Part of a small language model's weights: RMSNorm before each block.
Each number is 128 + 24 x the weight over its row's rms, rounded and kept within 0 to 255. Layers, rows and columns count from 0. The size above them is the row's rms in percent of the matrix's.

# layer 5 MLP gate, 512x192, rms 0.287, rows 428-511, columns 0-63
size [102  98  99 105  91  96 100 104  98 101 110 100  97 101  98 104 104 104 110  89 102  97 108 103  95  98 101 101 101  92  96 110  95 103 101  90 100  97 110  98  94 103  96 101 107 103  94 100 101  97  98 100 104 106  99  96 105 101 102 102 103  88  93 101 115 103 107  98 105  91  93 100 103 112 101  94  97  98 103  97 105 102 101  90]
[[145 104 116 135 137 171 135 109 100 162 113 154  91 125 126 159  83 105 144 141 122  88 150 105 124 100 144 122 187 155 124 159 153 114 112 143 151  98 149 112 143 110 140 116  68 131 139  72  95 141 133 192 142 170 101 134  81 124 144 136 129 128 119 129]
 [121 109 155 159  77 108 110  82 106 156 134 134 121 138 116  90 162 119 148  94 118 146 132 169 144 111 111 136 117 120 124 117 104 131  86 117 116  87 176 159 122  99 114 132 123 115 104 113 218 137 149 114 163 146 106 104 123 141 140 152  83 125 129 116]
 [123 119 134 129 132 155 141 134 128 177 105 166 104 174 163 137 105  76 133 136 124 122 117 150 143 121 119  96 133 135 112 133 136 125 152 121 124 102 117 119 147 130 127 115 169 116 116 126 153 170 114 132 148 104 143 132 169 150 105 132 111  98  99 159]
 [150 124 180  93 140 141 122 121 124 112 154 162 102 135 134 126 113 118 140 147 124 161 125 178 113 117  85 126 129 140 107 118 111 140 148 125 176 151  84 100 170 135 133 108 142 149 146 151 120 103 135 139 132 154 113 153 157 129 138 128 150 119 124 155]
 [106 143 119 129 132 126 185 154 143 140 105 160 144 110 150  92 115 121  85 175 121 139 124 146 198 146 160 139 123 138 130 131 133 102 118 122 121  81 135 165  83 115 125 143 126 123 109 134 122  85 152 130 160  87 146 165 115 148 177  94 165 103 131 132]
 [132 149 144 128 107 127  96 175 106 103 123 151  79 128 167 109 128 134 163 127 129 119 119 118 113 120 135 114 125 150 109  91 115 112 113 107 137 124 142 101 104  90 129 136 131  99  91 119 120 134  88 203 144 121 103 131 105 143 137 116  89 139 113 115]
 [112  97 144 125 118 176 121 124 132 112  89 109 107 121 108 136 154 132  95 116 175 122 145 131 121  75 110 120 142 128 148 150 113 141 116 119 161 133 136 120 156 123 127 172 145 119 101 131 129 158 116 130 155 117  87  71 119 114 136 110 124 122 114 140]
 [114 121 108 123  85 123 123 136 132 129 126 139 119 166  79 165 138 124  96 127  96 116 126 117 114  76 126 128 113  99 136  87 125 165 123 150 137 129 153 106 106 140  96 107 120 128 125 119 160 129 108  94 151 151 116 166 177 119 156 121 139  99  82  85]
 [115 141 142 150 116 167 144 138 153  90 129 104 153 117  97  80 175  96  77 120  61 131 154 163  97 103 125 156 102 145 145 104 143 143 119 114  84 126 172 151 113 116 117 127 152 121 128 120  99 108 133 154 139 109 119 151  95  84 107 114 144  98 141 163]
 [118 100 144 163 124 128 162 124 135 160 105 133  91 102  95 118 129 115  93  90 162 123  87 123 153 122 168 113 135 119  93 109 132  71 142 159 104 135 125 121 110 117  87  77 104 172 118 161 158 151 138 135 146 122 127 100 142 119 174 139 100 145 114 135]
 [ 75 122 142 157 112 150  95 103 162 107 117 177 126 157 123 141 134 156 127 147 165 151 138 152 140 152 140 127 139 114 145 160 145 150 160 118 146 135 137 128 121 135 118 133 116 113  90 142 138 104 135 126 123 145 149 113 114 121 115 152 153 165 125 156]
 [165 121 150 152 148 103 127 120 109 124 142 152 114 141 115 103 126 127 166 152  53 136 163 132 126  77 104 101 143  85 147 144 123 125  92 142 132  96 141 125 160 108 140 107  91 131 133 120 154 122 133 114 153 149 133 110 120 139 144 136 138 158 134 151]
 [109 120 114 147 146 165 141 153 137 133  89 168 109 118 149 139 117  84  63 105 143 163 189  88  79 101 120 147 106 138 154 126 110 124 143 111 127 134 174 131 153 123 142 107 106 135 111 170 170 186 126 189 158 114 125 124 146 159 152 121 171 124  99 138]
 [152 140 124 193 135 182 155 119 130 119 137 117  89 165  98 142 147 126 112 151 113 127 118 110 131 114 170 139 114 125  97 144  95 133 166 120  92 109 120  73 114 117 158 186 124 110 114 115 106 112 114 141 131 112 145 164 128 111 164 123 148 147 116 150]
 [142 108 140 137 140 135 117  96 156 101 114 112 138 130 122 132 163 100 115 130 129 131 138 130 129 145 189  83 144 131 121  80 131 120 105 131 111 155  83 142 133 130 110 135 144  88 108 117 144 102 123 124 145 154 152  92 117 111 166 131 142 121 112 122]
 [ 98 163 144 103 154 134 131 105 141 128  99 107  96 125  98 183 114 111 100 125 179 134 126 138 159 126 118 160 150 135 143 112 145  93 162 168 151  69  97 134  90 122 114 119 101 144 103 106 128 174 125 151 140 156  91 127 131 135 130  97 151 133 132 115]
 [122 133 158 131 112 138 153 115 114 129 128 110 111 103 140 153 154 119 118 176 118 113 144 158 103 138 158 139  93 139 146 125 134 152 147 114 120 104 108 163 107 124 112 136 151 163 168 123 182 112 147  97 202 132 162  96  98 147 148 112 149 151 113 160]
 [108 125 116 113 127 163 134 134 174 152 145 134 134  89 120 141 152 155 113 102 147 126 119 141  99 107 145  88  94 153 140 146 100  84 114 132 144 144 104 164  98 142 175  79 160 144  84  98 101 111 144 130 131 100 107 131 170 208 153 128 131 122 129 135]
 [154 116 173 110 158 166  88 106 172 105  86 161 106 143 149 117 159 113 176 157 140 126 139 144 146 122 110 127 162 131 104 150 119 134 130 145 101 144 110 149 129 117  97 180 136 128 110 142 138 167 133 145 138 154 139  94 129 107 152 143 124 136 126 190]
 [ 82  86 103 117 135 117 126  86 129 125 111 157 140 119 124 147 130 146 114 137 103 135 134 129 115  82 174 153 159 102  93 156  91 152 124 106 161 149 104 154 114 138 155 113 105 109  84  93 154 128  76 138 121 123 158 163  87 158 165 126 151 121 171 111]
 [119  73 105 160 149 144 125  77 195 147 203 148 142 141 137 147 105 130 122 111 107 127 129  89 150 135 136 118 155 101 108 111 152 130 138 146 109  86 118 119 133 105 128 114 136  78  90 112 105 178 138  92 149 111 115 108 147 172 124 120 138 139 148 113]
 [117 106 153  92 107 177 142 135 124 162 142 140 149 137 147 106 115 112 116 144 155 124 142 120 161 179 132 111 132 158 147 128 129 148 139 117 145 123 154 128 150 123 127 138 123 125 142  97 134 137 129 104 151 154  93 139 116  76  94 165 152 136 134 137]
 [162 175 160 176 129  94 112 129 106 104 128 140  95 147 114 137  92 102 116 102  84 147 125 124  97 120 145 133  88 130  88 158 131 174 211 143 127  90 148 149 124 138 127 133 144 106 124 129 124 144 172 110 138 118 166 161 107 154 137 146 111 147 122 101]
 [149 153 133 179 130 111 134 119 173  72  88 141 147 145  73 124 187 164 109 144 140 133 128 135 151  97 125 151 148 123 104 160 126 157 150  97 119 117 131 108 107 137 150 119  74 105 100 136 117 106  94 111 171 130 114 123 128 127 112 163 131 126 123 126]
 [ 66 130 117 151 159 129 163 104  71 123 154 128 131  70 124 108 130 161 113  90 128 132 107 123 110 152 165 126 102 123 103 147 139 107 174 184 108 121 129 134 146 133 147 119 131 166  89 150 151 114 111 109  77 159 126 165  85 125 134 127 160  89 101 168]
 [ 81 123 115 124 151 126 127 173 137 139 136  41 103 131 168 107 165 105 122 135 135 110 112 125 103 147 150 127  89 126 120 105 133 116 135 125 138 107 105  84 138 108 129 138  99  87  81 140 124 169 138 129 154 128 113 111 136  95 165 106 124 132 118 134]
 [109 165 128 152 133 138 143 134 136 111 104 153 105 159  99 128 136 105 113 172 129 169 138 117  87 127 112 118 104 152 166 150 111  90 118 144 106 100 153 108 108 108 139 155 112 149 169 151 132  80 120 109 155 109 140 135 128 138 119  67 101 111 151 144]
 [104 173 125 149  65 143 125  86 123 168  77 120 120 108 146 145 142 166 152 143 142 165 136 167 138 120 101 118 136 159 107  70 115  97 111 151 124 162 117 102 132  57 139 107 131 158 159 155  69 170 162  94 127 135 122  99 115 149 117 143 114  96 100 105]
 [172 119 107 146 104 127 145 161  91 168 127 145 145 147 100 119 164 113 117 121 189 117 128 147 112 145 138 162 143 115  88 145 103  92 107 164 140 125 159 114 122 113 138 127 110 140 136 142 116 116 152 112 141  92 123 126 127 126 135 123 166 164  86 138]
 [138 105 129 128 134 141 159 135 144 152 147 128 114 123 150 100 140  84 114 123 131 117 147 155 122 116 135 158  87 161 128 136 123 181 139 152 152 141 139 102 122 141 145 142 136 127 116 131 130 123 125 123 187 135 108 114 159 102 106 157 126 117 127 150]
 [138  96 164 158 128 107 149 179 156 112 118 133 142  92 111 115 136 133 119 138 147 140 141  92 125 137 119 123  98 140 110 156 106  81 132 127 114 145 126 154  94 113 146 139 130 132 102  99 178  88 149 112 125 115  75 150 118 123 129 171 133 128 133 153]
 [122 131 125 140 109 147 183 144 140 130 135 116 130 133  72 158  98 113 128 129 134 111 130 117 127  88 115  95 169 144 139 124 130 127  78 125 115 149 161  83 128 153 128 123 117 132 156  98 121 140 114 190 108 121 124 100  89 118 105 141  88 107 116 112]
 [147 116 135 143 111 129 139 114 103 113 123 140  99 180 147 108 146 123 140 118 128 100 117 160 111 119 132 172 163 131 129  91 139 138 133 137 128 130 136 125 111 117 125 127 117 140 143 132 178 132 167  90 157 183 113 130 137 124 151 151 132 130 165 148]
 [103 111 113 140 144 132 166  94 140 111 138 168 145 126 136 119 140  98 147 133  82 120 164 121 142 105 155 132 116 141 113 101 100 111 149 112 151 135 132 141 122 123 154 139 138 162 123 126  99 126 129  96 105  85 106  91 151 113 162 127 100 126  82 144]
 [167 138 123 137 110 156  91 103 118 122 129 122 121 140 167 166 115 111 152 144 129 144 147 103 120 125 154 122 171 137 116 106 140 101 144 121  91 155  93 135 138 106 141 177 133 142 105 108 137 130 130 136 126 119 132 129 114 130 115 135 180 103 152 155]
 [121  97 114 107 123 166 140 101 111 124 142 107 134 154 139 130 173 129 107 112  98 101 164 132 107 105 131  97 180 147 129 107 121 137 105 166 145 134 119 139 123  75 113 133  88 150 119 120 126 154 104 104 116 140 163 123 130 152 131  97 119 114 127 105]
 [130 140 115 152  85 136 117 128 153 105 107 180 116 121 109 118 173 116 153  91 138 113 152 158 117  93 169 136 140 165 101 148 125  84 110 117 105 126 121 121 138 113 121 135 138 130 136 125 150  75 128 120 149  96 107 160 139 155 138  90 113 202 128 131]
 [ 98 108 142 140  95 115 106 119 150 110 135 105 163 145 136 188 114 176 168  89 115 144 128 134 113  66 105 113  74 137 102 137 110 132 126 128 133 131 103 152 129 140 134 120  98  97 135 187 100 163  86 131 111 135 152 136 130 134 116 119 138 105 178 128]
 [127 103 108 114 103  95 163 114 136  81 128 114 118 147 152 108 165 103 148 121  71 127  96 105 106 139  76  92 103 129 140 113 137 127 128 121 149 126 137 116 135 106 143 135 126 103  86 138  73 159 174 136 155 115 132 114 118 117 101 169  81 118 167 106]
 [104 170 115 159 122 125 126 134 170 151 108 168 144 140 122 131 121 142  81 180 114 129 128 119 111  64 133 124 141  91 131 125 147 174 128 111 133 147 113  91 144  78 149 153 152 143 125 126 113 142 100 104 157 140 105 158 155 118 145  97 164 149 144 115]
 [138 140 145 132  96 151 149  94 131 116 105 144 115 157 184 124 133 143 128 135 151 109 150 132 127 111 134 105 166 130  96 157 103 154 156 124 107 183 124 141 168 171 144 132 133 134 113 137 111 139 147 171 157 132 160 130  74 111 134 166 150 160 138  90]
 [151 135 132 127 123 137 139 154 129  90 121 163  99 164 142 129  92 114 145 129  94 114 171 118 165 125 160 106 126 121 124  94  94 147 117 124 144  95 129 101 150  95 112 135 121 125 128 138 148 102  89 152 159 128  90 138 155 150 135 136 157 140 106 154]
 [143 146 118 124 138 126 134 135 141 108 106 130  83 128 123 158 144 108 115 100 123 132 161 166 163 133 146 140  94 154 109 138 163  80 136 153 114 127 117 146  79 112 140  98 123 121 147  92 117 105 101 136 149 119 128 115 121 117 116 133  94  94 111 193]
 [129  95 199 142  87 133 119 107 181 129 138 105 126 120 152 120 134 146  98 112 160 114 141 124 149 127  83 116 158 111 118 141 163 130 126 116 160 103 138 115 139 126 116 178 117 161 113 110 114  94 115 151 153 128  95 141  97 143 119 107  93 120 134 148]
 [102  92 111  72 132 143 119 141 180 135 144 113  84 131 124 163 105 153 169 120 118 135 130  83 142 139 155 150 155 106 148 136 129 156 115 144 124 109 113 165 144 104 132  92 132 127 113 112 172  76 140 152 166 127  98 130 105 145 100 121 126 120 142 138]
 [ 98 133 124 118 119 126 132 121 140  87 146 124  77 125 143 139 131 114  95 119 124 120 134 166 104 115 137 102 115 146 123 105 153  73 148 112 117  89 118 135 160 163 127 152 107  89 151 165 139 137 123 112 159  90 123 152 109 161 158 139 128 158 152 106]
 [125  95 155 157 133 106 128 104 132 128 150 161 142 132  82 159 123 167  97 156 108 141 118 160 124 155 145 122 124 104  76 143 190 115 108 153 180 136 123 156  93  84 146 123 132 134 135 125 122 140  90 104 163 132 146 133 147 155 143 120 154 112 104 140]
 [136 155 172 139 157 151 132 126 125  94 139 137 101 176 124 160 118 151 167 156 130 114 147 114 132 190 103 132 129 140 143 157 139 121 138 150 102 161 110 146 112 123 161 173  96  84 120 123 153 118 165 120 101 137 126 160  92 127 125 114 129 145 124 127]
 [123 108 155 120 114 143 177 141  83 116 101 166 149 128 130 160 141 131 132  91 158 120 170 113 110  97 133 123  90 157 135 149 133 141 111  98 152 121 140 135 124 132 176 154 113  90 108 134 132 105 170 159 143 154 153 131  91 117 136  97 147 157 123 125]
 [130 144 117  87 100 123 175 124 137 166  96 131 134 125 137 162 114 151 110 111 130 143 162 118 131 104  88 128 133  91 124 164 122 108 102  99 113 116 143 105 125 120 121 122 164 126 151 111 145 148  99 104  93 102 180 158 123 111  94 111 139  94 104 142]
 [ 99 119 105 153 127 158 132 116 135 110 114 145 109 132 136 114  95 120 107 176 144 147 168 106 119  90 143 103 127 145 153 109  92 106 142 143 161 113 137  81 126 129 107 163 110 157 167 115 123 104 100 118 130 119 163 130 126 101 157  92 133 165 120 165]
 [107 133 129 114 147  72 124 162  99 123 152 134 108 160 125  80 126 164 116 107 139 163 163 156 116 171  94 102 151 141 191 113 123 160 131 148 155 106  86 155 112 149 151  81 110 124  96 110 141 121 146 148 138 106 138 119 147 124 116 159 168 177 109 139]
 [120 136 116 144  98 151 145 153 132 126 122 105 116 119 130 106 125 133 122 121 144 156 101 121 141 133 143 131 152 122 125 168 163 105 138 108 105 111 205  72 154 149  97 166 150 134 153 157  81 111 124 108 137 152 116 142 109 148  85 108 141 160 147 132]
 [133  90 106 164 134 129 116 105 159  99 110 154 121 113 137 135 142 113 156 134 123 137 187 114 138  94  99 164 129 117 159 136 170 161 113 105 136 114 119 158  94 108 129 151 153 138 132 135 136 151 152  98 154 133 111 105 138 112 176 134 107 179 108 122]
 [106 149 180 155 124  82 127 103 129 143 120 141  97  88  96 128  80  99 105 125 124 114 108 137 107 122  92 137 133 138 155 154  88  86 112 146 121 151 127  96 138  77 145 116  91 172 152 112 138 169 116  81 101 131 104 155  93 124 152 140 138 141 128 121]
 [119 118 129 154 128 122 109  93 163 144 114 133 106 115  89 128 126  96 133 133 130 144 114 156 129 117  70  94 102 163 132 100 124 112 101 113 123 164  99 150 127 126  88 111 105 139 102 152 161 104 162 133 147 146 170 128 102 145 172 144 112 134 129 119]
 [103 116 144 164 122 147 154 141 106 118 121 144  99 154 125 138 131 163  88 116 102 171 133 131 155 111 159  97 150 144  83 159  99 120 115 162 101 139 153 144 103 137 169  85 161  98 102 185 109 120 110 138 126 146 148 116 152 113 100 128 114 138 104 138]
 [138 124 146 148 128 138 127 128 146 115 118 158 112 137 126 118 134  89 124 119 128 127 140 128  88  98 118  97 144 115 115 101  81 156 103 163 178 119 139 147 119 134 118 156  95 129 139 103 121 117 169 137  80 124 114 162 124 124 118 180 126 134 142 131]
 [139 150 109 157 123 181 135 124 131 107  98 130 163 104 103 143 119 118 104 103 109 125 119 144 116 149 104  77 105 134 107 109 111  82 164 130 102  93 130 108 130 113 154 135 141 114 141 103 164 168 143 111 150 105 110 170 142 116 129 121  80 113 107 115]
 [ 99 140 141 121 151 123  94 155 131 163 165 116 140 108  90 175 123  94 126 165 128 106 133 138 135  73 136 139 197 138 123  92 135 131 148 143 143  93 112 158 109 161 116 143 146 172 119 133 137 171 138 112 155 100 121 152 135 157 124 146 148 110 119 155]
 [139 121 124 141 159 151 119 174 156 146  77 150  90 132 111 179 108 176 103 125 142 117 180 105  98 125 155 124  86 100 130 111 161 107 144 139  74 126 111 110 173 122 128  74 180 128 138 119 134 140 127 117 108 137 120  99 143 148 112 119 123 120 100 121]
 [ 95 125 104  97 134 176 129  91 129 126 120 148 111 110 142 115 111  80 150 143 126 139 141 149  98 151 130 113  95 139 114 121 118 142 102 159 131  83 151 136 127 119  85 125 130  87 114  86 138 134 122 115 110 148 141 116 100 106 139 121 143 147 137 115]
 [146 117 110 124 128 115 171 125 144 132 115 148 162 151 154  81 139 134 140 107 111 127  89 163 135 159  96 106 139  88  93 175 111 120 135 158 120 113 126 113  93 122 145 114 126 122 122 135 151 111 103 106 135 138 100  86 164 174 142 119 116 156 112 112]
 [137 130 106  82 140 108 150 126 125  96 159 112 146 121 165 133 151 121  97 175 112 137 150 134 104 150 134 153 142 110 129 156 116  90 119 127 164  99  94 136 141 125 147 133  80  81 111 103 170 172 114 172 155  94 100 135 133 132 147  97 168 129 153 112]
 [117 116 128 153 140 163 104 109 139 143 145 113 143 168 118 163 109 146 109 176 125 143 125 102 142  92 108 133 127 120 141 100 148 157 116 112 141 113 108 152 162 106 141 150 141 138 106  97 151 126 142 141 150 118  93 101 143 144 146 176 108 125 119 143]
 [126 106 110 142 135 107 182 102 115  96 117 171 126  95 145  69 154 123 114 144 115  99 152 160 121 132 165 159 148 120 143 153 124 107 145 130 117  79 130  89 142  95 139 130 135 145 125 170 112 138 163 111 150 130 142 122 120 130 140 123 164 169 122 142]
 [128  90 132 119 158 143 153 122 126 136  82 147 149 157 123 128 155 100 156 118  94 109 102 145 182 162 181 144 135 118 112  72 122  97 142 173 129 135 101 117 131 137 179 120 142 114 106 144 115 160 147 114 142  96 115 154 116 154 142 140 156 139 132 155]
 [136 120 112 151  87  86 165  85 135 130 103 136 141 135  96 125  67 101 133 107 163 111 183 117 135 109 119 119 134 132 151 108 135 154 139 159 171 138 156 127 161 138 143 160 152 123 117 128 170 130 108 145 149 110 116 100 129 139 131 141 148 121 107 178]
 [123 151 184 152 109 184 114 123 137  89  98  99 155 135 136 108 134 153 107 108  60 112 133 135  81 160 138 157 166 142 146 123 149 138 151 124 131  94 110 146 120 104 128 135 159 106 135 127 136  96 124 149 112  94 172 137 129  92 123 111 151 109  95 170]
 [105 158 108 117 146 103 159 149 178 168 162 109 119 138 143 115 129 121 105 114 131 146  85 148 117 137  78 153 135 121 114 114 156 102 110  94 132 133 118 119 139 141 118 106 118 167 121 126 173 130 135 157 138 100 102 153 172 143 106 109 120 102 116 117]
 [125 137 123 117 119 161 154 104 129 144 107 141 181 163 108 190 144 125 167 130 127 140  76  99 134 145 134  98 103 126 143 158 118 160 118 124 142 112 117 128 102 107 163 100 131 135 125  94 155 137 133 106 151  93 140 162 130 141 138 139 141 110 147  74]
 [185 138 122 114 111  86 124  74 171 102 140 120 125  94 126 132  93 157 139 117 138 182 112 138 121 149 122  87 107 145 107 126 108 127 137 109 126 137 128 140  52 154 138 129 100 119 115 127 110 130 145 135 149 134 148 140 111 161 162 117 163 153 132  90]
 [ 70 150 126 122 156 146 155  95 111 141 110 130 130 108 106 135 131 135 125 156 128 149 114 153  81 143 106 183 122  95 153 175 165 113 109 106 201 174 167 130 100  83 158 134 137 169 133 103 148 111 140 101 120 139 116 225 120 168 109 114 157 112 114 131]
 [111 106 122 152 144 170 163 129  67 138 141 118 116 146 159 144  88 140 112 121 131 133 129 149 127 133  88 102  99  74 155 159 119 134 170 132 121 160 161 128 138 116 136 138 161 157 114 147 163 151 145  77 118 101 140 134 124 161  90 144 122 125 101 117]
 [142 132 174 130 128 111 126  86 133 145 131 105 121  66 148 116 128 141 165 148 151 113 123 124 166 134 117 122 144 130  75 122 141 143 126 118 121 114 155 171 141 115 140 155 167  98  84 138  97  81 143 145 155 141  87 141 152 126 116 133 139 113 161 129]
 [132 115  80 105 102 120 158 126 116 113 109 108 135 112 143 122 151 100  99 146 130 151 110 116 161 167 104 141 160  82 141 157 140 105 111 116 148 148 111 125 120 135 127 146 121 141 132 131 170 139 119 135 138  88 116 136  96 136 113 143 134 144 128 130]
 [132  95 162 134 118 125 120 146 154  96 123 100 130 132 136 117 142 160 124 145 134 109 146 166 205 183 176 134  77  99 140 143 157 171 108 130 126 135 136 101 145 122 159 148 107 105  98  85 116 142 139 107 175 109 106 128 184  92 102  99 106  79 126 136]
 [151 168 165 143  95  89 161 166 124 134  95 112 119 105 138 119  79 140 129 119  82 128 112 157 138 161 127 139 105 132 163 100 143 129 123 119 135  86 133 125 104 119 100 142 187 127 147 130 150 142 155 102 124  99  87 131 181 132 122 159 100 127 139 103]
 [144 133 194  98 110 134 133 113 125 101 141 112  75  99  88 112 137 122 192  96 148  81 139 118 151 118 115  93 108 122 132 136 109 136  81  88 163 106 130 160 119 101  47 158 140 159 129 104 148 129 147 145 165 164 128 138 120 132 136  93 152 138 134 146]
 [127 138 152  99 134 139 144 124 131 110 160 135 149 159 152 111 124 109 132 132 122 122 132 133 133 107 139 125 161 165 128 134 144 102 106 117 128 107 159 134 148 102 128 163 137 154 148 139 124 174  80 135 128 145 132 123  92 148 125  77 112 133 119 129]
 [123 146  79 130 139 126 139  92 148 122 113 136 135 120 160 153 135 140  96  93 162 119 110 109  97 142 168  80 131 158 172 111 138 139 145 157 120 104  91  96 123 131 105 132 145 139 146 128 118 120 115 167 165 139 150 162 139 104 113 140 162 147 120 107]
 [129 153 114 112 139 165 127 131 122 165  92 123  68 177 133 141 188 183 138 122 127 135 179 115 109 140 150  89 155 134 133 138 159 103 146 152 128 136 166  88 138 119 134 149 121  90 132 160 177 112 139 152 129  89 110 139  76 125 119 143  79 122 111 131]
 [166 151 185 124 139 144  83  96 136 160 134 135 113 125 128 174 141  96 141 107 117 141 100 192 124 144 190 136 124 111  95 152 180 132 148 159  89 142 110 112 168 111 113 127 134 141 131  93 199  83 135 139  91 121 136 150  61 140 130 133  80 147 137 137]
 [134 141 114  64  82 149 116 105 146 129 141 134 120 139  97 167 143 144 137 129 127  78 157 144 136 134 135 107 156 166  98 112 119 142 120 155 104 125  97 115  92  78 104  98  95 120 136  89 109  94 115 144 131 125 127 118 116 135 106  80 151 148 139 130]]